Part of a small language model's weights.
Training: a variant of SOAP for these matrices, 2796 steps.
Each number is 500 + 50 x the weight over its row's rms, rounded and kept within 0 to 999. Layers, rows and columns count from 0. Numbers have three digits each. The size before them is the row's rms in percent of the matrix's.

# layer 7 attention key, 192x192, rms 0.171, rows 64-127, columns 96-143
059:440500375628494423522492435435581509500516502436514494482504533469520489653546519498466531417470539448468484468581539501390423462424521550386488
050:527497519504463500479501530499511587395393583586477499558563543479537470672518510514485546601540518548506479495471469421448576511461439457497436
085:442500517517535500461438436431504529511491523498529527449416475540458575473641505523406480474461438505431535445629462557538463508487571465484443
061:548470552449527443492544562604515532590604491468541436403471458525478428613582575559536448479480517421524530392482608467455459449568533522569579
045:469494578490501450551427538510547504465454461524518512594449413481550562370602442486513472520544523475515482494526483543531469531581448465519452
088:455440582518509519532504492472478455565469551610439471443475489474488565479573423482414541533457451559485509510500565495493466467548486462474498
094:470408584509448453558435563511571541433515497525577396538433521603466571544396506507462542586539552494509485494431490417460532450467455503494546
077:509533518510491518537427576580422546448432558535469498496479452383438471538484508482451498530488486546513493512443432499561511578472481438457521
084:451491536617499516500475476519565477469542521538363482439528432566434425542544467457482515471483504567526457538533447506455484503455493501419506
059:559536416559547579511578444487478488523482526481482498433491616530480463629474498525495474499493507512522515459483526416517475522442498511465529
083:516499536580514445506440608484498541554500497483506490517487529506433472517534484568354510514473555471505531538452516481473443510437551512564449
071:415442539405391503471503452481514512455497443505384480540461462513521518495560458490557455498547528474456484490570451489437512508532466451579445
071:564509488439437517480489526467478554490412526509429470609408445530522519444517461400511585437505532438447564501557473509509524547482431500606421
085:453557569483524409455468494491517599457465569469427466425547555564479416568460518507479647527590427575521488486541518540489452548574578571472454
066:448481512467471562460399512451491501460457487526439492603464481604594464488545394518519499466516523418405500484536422472458485476532419460598401
087:510448579530505425606491455557476535532434516487538571486496508499517502403383487433429529471580480577532534490468508409634582483545465463489504
074:521513576537429497486487519548550549464461561529521452507523421522598552548503517522445509498560478573512565473490503480418456465513508500401537
061:484507508485431468498399525497514503550488472513494522556557448476580448459569604507529516529427524438475559483434512519418523518501501475516465
067:487530395356580518557505528496504464471444495545472392482440474518499458498558514503540587494460493407519451482528503392486479465507466427473416
067:485514484540520465456460481523387470484514578505541519498505477457554426553531546449536513498416611510512528624523525542582515422458445464464531
070:510479475602563464549579509514515468508510440516589515444499423488398517506560570528566495448490404533523494512467426493515374603493491545454508
078:465460493512502450476535487508430519471637488443526469475545505431499468664528552534533468558455552521457553601538472536507582504395480513403482
066:441422596535527369412494485446473502412506594574496515453506433491529517530503543558479477586570492585409508476465447630496481512443520543550457
075:520518521537538439579526588380488445473427499477385454559478468578560450461387440512557452489510490437421516489569445442417503515524543507506474
089:471489512533534464428494554468478479526591462487524574568433497534534538454462570575550418477443576463493567513561494537468499586571535562493508
081:565517504548509512514485573451512449623492447483484496428558407467545556482552410611512498486503514430576472490474456511560423575423466512498583
102:472512464545538517421507541528482505504530509516546475561496445583513523513614391499489464481491536525554465521502509523536455466483535530522493
095:529474538533561525387397547495433523446520552433469500565408503447449605545554523524434502447469460502555497405472569490519487492523642441479452
103:504503481506548558462427474527384563412518536500520438513424528433402536496524434444539500575474510541551447534441534475487505504563492449463467
100:448580545543550515594497512551444496495476456520439522443446440536433473530458426523449503511558463566541462456378500544511410555498483497445440
113:442584497486450459481424510534550603503473594406412489498505452586497416480575548482463581538473510611519494536503569458483571415584462505583452
108:538452437474594502570539581461540467558562491515621451435445473520512548458424549529469518528454490325529468456502484516500503549556503513453501
097:492469502537500559381566539596449548465430503510496487543427498446399481481448460588452566458467468497529523461401394456545525487457510473492618
094:559492459440500530461544458553430464568440498510487481427455531423516563488474506527504514526430475479479489503415535447556583559523508568466552
101:495489494512504445507395580426490432474494404376517516400555431542502535608452522576614490587539548435489526532530452438523512481518490502573503
107:546569488596490493510557497498476575540465498496571511615492492421547564475501407445426533494492425535439541484463546510636506612571404523527551
094:541382556460519407487427524520514447416426512482431342474461490614505506542547486516438566503527494424449526590482551438457475462502536531485474
121:526453497578525538476512400559481435459464461498520520520351487556491558491446549436505510472500444465571513471553506404496546570526516471391468
109:469430488505425472511517582501527470528466602533501390535537475356549543510517473523565547474519383573483428474585448484487548429413498454498533
098:457472511443600655511537614471482477523546558538552454520510516474520433481561511537581485456497460496514476515532423519488493615507472503519506
122:508489573478555536570483500474500526624625492469501423494557502453467525454592443551499521517563483512473476422438507582600494466532422533556601
114:474577523528476579455522521493426431428428471497493485589409569580605454512410479503536548386510569514484514512433497427398597513511475444529438
104:521441520536474518488399486522428546490442483427481461446539518420469532419461532525505507639430592462523498536470508481500583458459465417438471
106:495554461469524439519584533511410454505479473468477516474508536406531553573501566428518475475525524525548438460530523530558497466499474395483476
112:543538459453481419483509497484514465435506509463604457505586524517526537582524504397528471483522475504479406472534523511441508435496505547448453
116:519554442537429479446566526486466600492519475554505420477610452470490466506573394536562434525471534582510520495599467559513572447505401557513545
101:458412551486430502387459470594531472534457495471542495487530583482419516487525500541478504538459463554380397446434603486516544511514444534456471
102:447613534485474472427446530549469506511519557470442513543504512535488422598523519480521522500453531532572481508534473495414606530552446422420451
112:520459544529474417551451545500505590465528563444430401422579550533453440553438515561596523559567562411526488529514425464496541523410482552490500
108:521491489581466489565548565486391489549532501520470529528621584508431443505464537380539532466540537492517483448597581507534535503486516556423479
106:577524464438440596475560538508470544501526618450536477484619461468583552519548399474428459571437495629451514515498568551519574416509457504527576
112:500461525469519458463473483516514582518496550491434571524528563486499455457538483478485596546538501474556515552476581543418499457500513501476541
102:513419581477495450499507498533506523490501463526432493512488519478430529593526525569496468483526511442532427408445468492427460499502523560489482
099:481528488482532469439532545550478417553494571567514483508530434583380470589500606457482485463481497560538525491536562441512441551583462484456539
108:449470498517504474555473529529582485542471459514431436478495531512485485424472478532581498511581507499524420418535480497458514489478548430404501
104:501520480510546503452402436536504455489468487460522585444426483465409500525358543497404465503391496564480507494600534444575468558509533444497473
118:391529540512518586496476504482498491526533526478425510525545539603477574535624491501545444480524479474453580508457504526473381473490585570577504
114:464467467501485480589626502488499538518566528412537507507529554587413420608467434424510476517532473567553580523548494532447505544443347568582507
099:403597521460471527503529407489463477477535422484518490479473410518462451402529530484547527475512422481411576521501410528561479553510516512510430
106:562459473416475531454493408521455564529495515523540528536600452531547482543510531432545516585518538441508449497633469522425462569477423535508516
097:461473493472485452505467515497493507437462481569571486545500474540403467464524477487519510531508485437462421401464424377457601415438545453439442
102:459400473486459542548473562493480508526528541573446557490614464447535559513590441499567451467471525526592542470483504572466470464449525472522594
116:501515511532501525491474536437482552514455478543466413464526548539452489588496456469453551421539445554489502509464512487488502539443513567428481
110:511505543504484479590592541533527457510500513534546552427449528540524520510475529447442520507585410566497494380547525497465478485549479514586479
# layer 7 attention query, 192x192, rms 0.157, rows 65-127, columns 96-143
058:425525514436501450514645462458560386582612518486531527383518466602587458474496479546547472452462407578493472619508517650468481532460539575547447
134:585584445553544458496497488497561499477437452470483439516552517565425499509538486456518549502512482468468479456440456562562382441515527497488573
054:473548471546430445549396503475484542496577498488473516476464546520538554501546522454575448584558414550570520416403399496414500444542467417439461
080:529482464441526578438572471553445433515556471542531558455551524391511382512457524523452528554466523528510504534591485563605439614432521543541532
072:490469503518505506516555515562441553493464468403456411540571525455431497497512610441480466505495543476461534457511480355462493482498510500472506
177:480438523530440536463465517537535541553490460529528415507417479503502469443564404463578356474458503504429462411549484461528549531572489405534393
068:484489522472534498533533462394559453587585392624489601551485565600644484404525491473523402471483460444528513508533488618495517510556528567625497
080:510432539448492460518558488517465455600483445568590563414553509508592467516365476531501473493533514477445508441551486468564511532486482446471460
082:448429486567441412501484597538488484490448461412497435455551516502491554454466546425518525462509541467422469415498519443521451448524461471445466
169:486493538385492454430452417481541526496501474579519475435491514524593542448565576483598487539490516421605554498434410557449527500522494484525503
093:475563504483552503538453483415497504491542529542528477532478386480519450421503428446526417459500433499591479486509449500469526457548525513508534
083:506545532498544535498539418471505465494554479598447480561526416442546483516446559509493485491536465576575447494511485561469515513508459568497548
083:452545520436567506452516461438465527541552573526530539506470476502477484563486548599578398471504490591527518506574614561463588482450497455418440
081:557570542482580490486520475476535495512520497527483505535535448394544492421435554493559527551480463613575421462522528549495549477520524571505582
079:496566437419548596432543451445395539420544567580501549520485474519476468570547518487470526538482524502544513552506529528468514498451515508505442
089:486483513608487413517453568535508500537454498479509462434568630478511459557542481519538489468454456416497523512512486450546432554498463509494525
089:540513528530529497497484543497487557493510465526475523435525527612486438359432429449399543536519464503510445487523521495559507543517554576555558
097:526553466432565534483474470483500495551458517563564541634523344511574532413486516509536468527505478654474485503518551567467522481553481536449530
070:551530492461566648477606498532477588413520521467500422608432451478440511490469505467468453583521534530541573497466453488393508465533582487546486
092:472532478526516462439507453418509460502475529578567501545531588535563491642459502556496515531498497483617548505494466502348399493435470542510491
111:468486559564424485505483484567504472512501536506518500501475580555511455616459497487388566472499534423525539539484515636436469598496481490536529
090:427449515532448498534470497477516455570504447448443521445481552428522506571509470538565438462469545427475489465541450419540573478513470475506481
080:486582465417560493540488512435506461563462479523480538495574404517556465378490489524516508498531387614519461517521548482501554451502513616480497
097:496466539628555545560525526562512493586531478520487541486522498519473436613520424566526555430520464458519515411482546549479529561411545553531565
108:456447527452451471567459587477550464542490521436477472497518524555501510542423405481408472500579422491484538518460476492608529451453439566480450
105:441448470523510534400429621614535553491588519458474509541469506475454592568548515554498453467502547452434478501519562525503441425508546490503541
098:552511561410535574537453439426530592434412535407476484493458526517446525486485568450508440547492536453542421460495440483492499587565517474487530
115:479436562495481521508435499402416531450450609450552484568462437457404555564503568550398494531396503562499477500448516437491540482579479490407536
101:451471544663557636537551515542486389522468445541502522466463487451386485468454423532480521503630517596532447525545508571551408599448478513508494
109:510534478467497469539559502558555544539517533453443492484451506474505429399553531429439446482521528563581583479452539532504538367640494563469463
087:503512519392447574564524529484496454561542476511514504466494431426552534520530585571508490522437556458514473475435504510552484506572551566401444
106:500450445570452495482445528550452560456535484448561511523463485442534492537356411505497563529443449462510524552448500499466521513460511528484503
104:494448535503458480491475607488456433551508492451445488431571582438495483475556529558467555523544476540422470428555578491518538557485472472465467
096:495510528506501461479448552510481366442536432491536450453538480618480500538563470481465573602528558461533491480473507487449479454486462592565540
105:448554535569498495571529462488475558495423471469577521572594484465577585566438528472395453506472356523492504605461615502529534597543456521505534
085:582470480574461489496523487490526533445499505457428479546485583519544484544423522482474537492406516498496465502586475432553442431536494473556561
107:507476542501509442498553472514535534498421470600489491504450530644461589558476485507522459475445454377520593513503484412516482472463519491472539
095:521415543460440494471486564505557431545484471451534425530534552417471535500596518550517483457476441412512531500573420525468532434468548442463591
094:482481432411490619506521607516425497486553592512510458538486557512414394557456540467552502529502547495489456473509482480528555624453493500476556
102:505540513513491471515518473504460447540548550508445523499527477559479553456427408542478476543431442475550442466489497595574551427474545489516568
108:517521455476462577468557523564441419447450455599469492610471497575544489514445447467555498452471655517472422482505506436435570481491461521571400
077:466449479521440413478419473496419511489400542453434502441514517476470595461538493502481515580353562472574487536513494613463529421522512414451502
099:521554502502525524516516526539517505546508466525584455488522553457439477576468461491584403466473535488406431456466504603506449568516450397541550
091:532543479462549437561526469504439377437437445556501492521608519494519564577448461465503506436563466561495482531582573471491478542442566496513496
094:526508481550417572477579576452545531528567588565460496534540447427564549501577421590573425568368515631528464450506533531454550477525475549515574
105:534477488500511484497522500538530470475464462436525534493522572451506550414533479499510423431539458579525488560528511526552575580485419511476473
096:585567574441526540518441510536542508477481601397505516451508483572376347508489536529434465548552516476499538464560557581363503496564437479536484
101:531508557540486490537529508479449613479462572508487375533545426447549349538525506552550561570477492474475480517495494415485510481509406533504448
107:560478550482518469546449583489510570587562494523521551530671556511474462596440460405432511502608469448473493538459540488526490571463465496524574
105:559533444421452626422504418504497561471457518512492546484478477432516477557521523526452551461451558650421589519539537492523529524484472492478504
115:486412486468557470451491414560518586465458599567446553470605574428497449479366486572511520537519488456574497504509541548480522409526561467539545
101:534512497537532416450486569562545417514572512570490487453503521475396572542493560571548539451517500431574378472495588578456439533463492539531531
114:476525404485517511494402528489463457527518628515546568432499384550552456550500604442416552471445501602542460493547492558501549419485518516458488
089:479399496522494489544492422488529552522497509500484523480453548445514515430450454494590409513538512466405492450505467508482567530496474520483495
099:435471460604579506566445501487543480497555512509540558467494561550437496427371400434484416496465487517542441444537600445522525570495502493514449
096:486535537479498522417464484516566456481520458487497500544566466583419487544527478518496486516465473528490560552496523569430421590444556518523515
111:504419456505483489486561427529503507494511482497505536546575512529530478535526511420543490500557508541542476520574516596468445474507469477493431
109:474489466488483527490434539491553500468500453528537509520473473553478472400553477454615422491479499554478553475572444496472482525567540519550417
110:441524478401520530473589449513485534542486457530490555532567411532540526541563451473554470501478445474467427478616506541538536523445473491532448
085:524508464499540531524428492520456490494448454469561429498406461552433431445654454488526442460607428472533499470528488452459602595523540385490458
106:565482472442459501517465475423498463525483556549467584487641504476644501548531487530571436415416478454554481487549472496500524452484553427485522
106:432464518539441483603503524438439563454470498461372467498501574436427482543388483519506557461539386513424545452445494559507451448455598549441453
112:488500479403480463651518439500450544457471556553534495474433568563504593482504518405470529498516411525445507456516480433486472534512429479472513
# layer 7 attention value, 192x192, rms 0.214, rows 64-66, columns 96-143
079:404426501401461556522471496501540480506485490448650445532518512480529491426431568486512489478572613492431507521495493468490491556529578511479450
079:586515384469480453512486501531449510462546507476379516418479492432549570526528422450434477502481534498396575528434586494445449541476417607450505
080:401443468444542523513590394546490588441496472492357515512564537490421532519561474491577531444492509559510394542476494482485542507562373479504465
# layer 7 attention output (transposed), 192x192, rms 0.476, rows 64-65, columns 96-143
091:558430570516512452491424412470425581469445488487420566485435551570491558502566418553531480518369470467433555500523519388398468533473478457568565
087:477543620432459582443546469554594470560512482474570449591419474554509479405583524450548502503556494553506607544499516514562442490581499508543502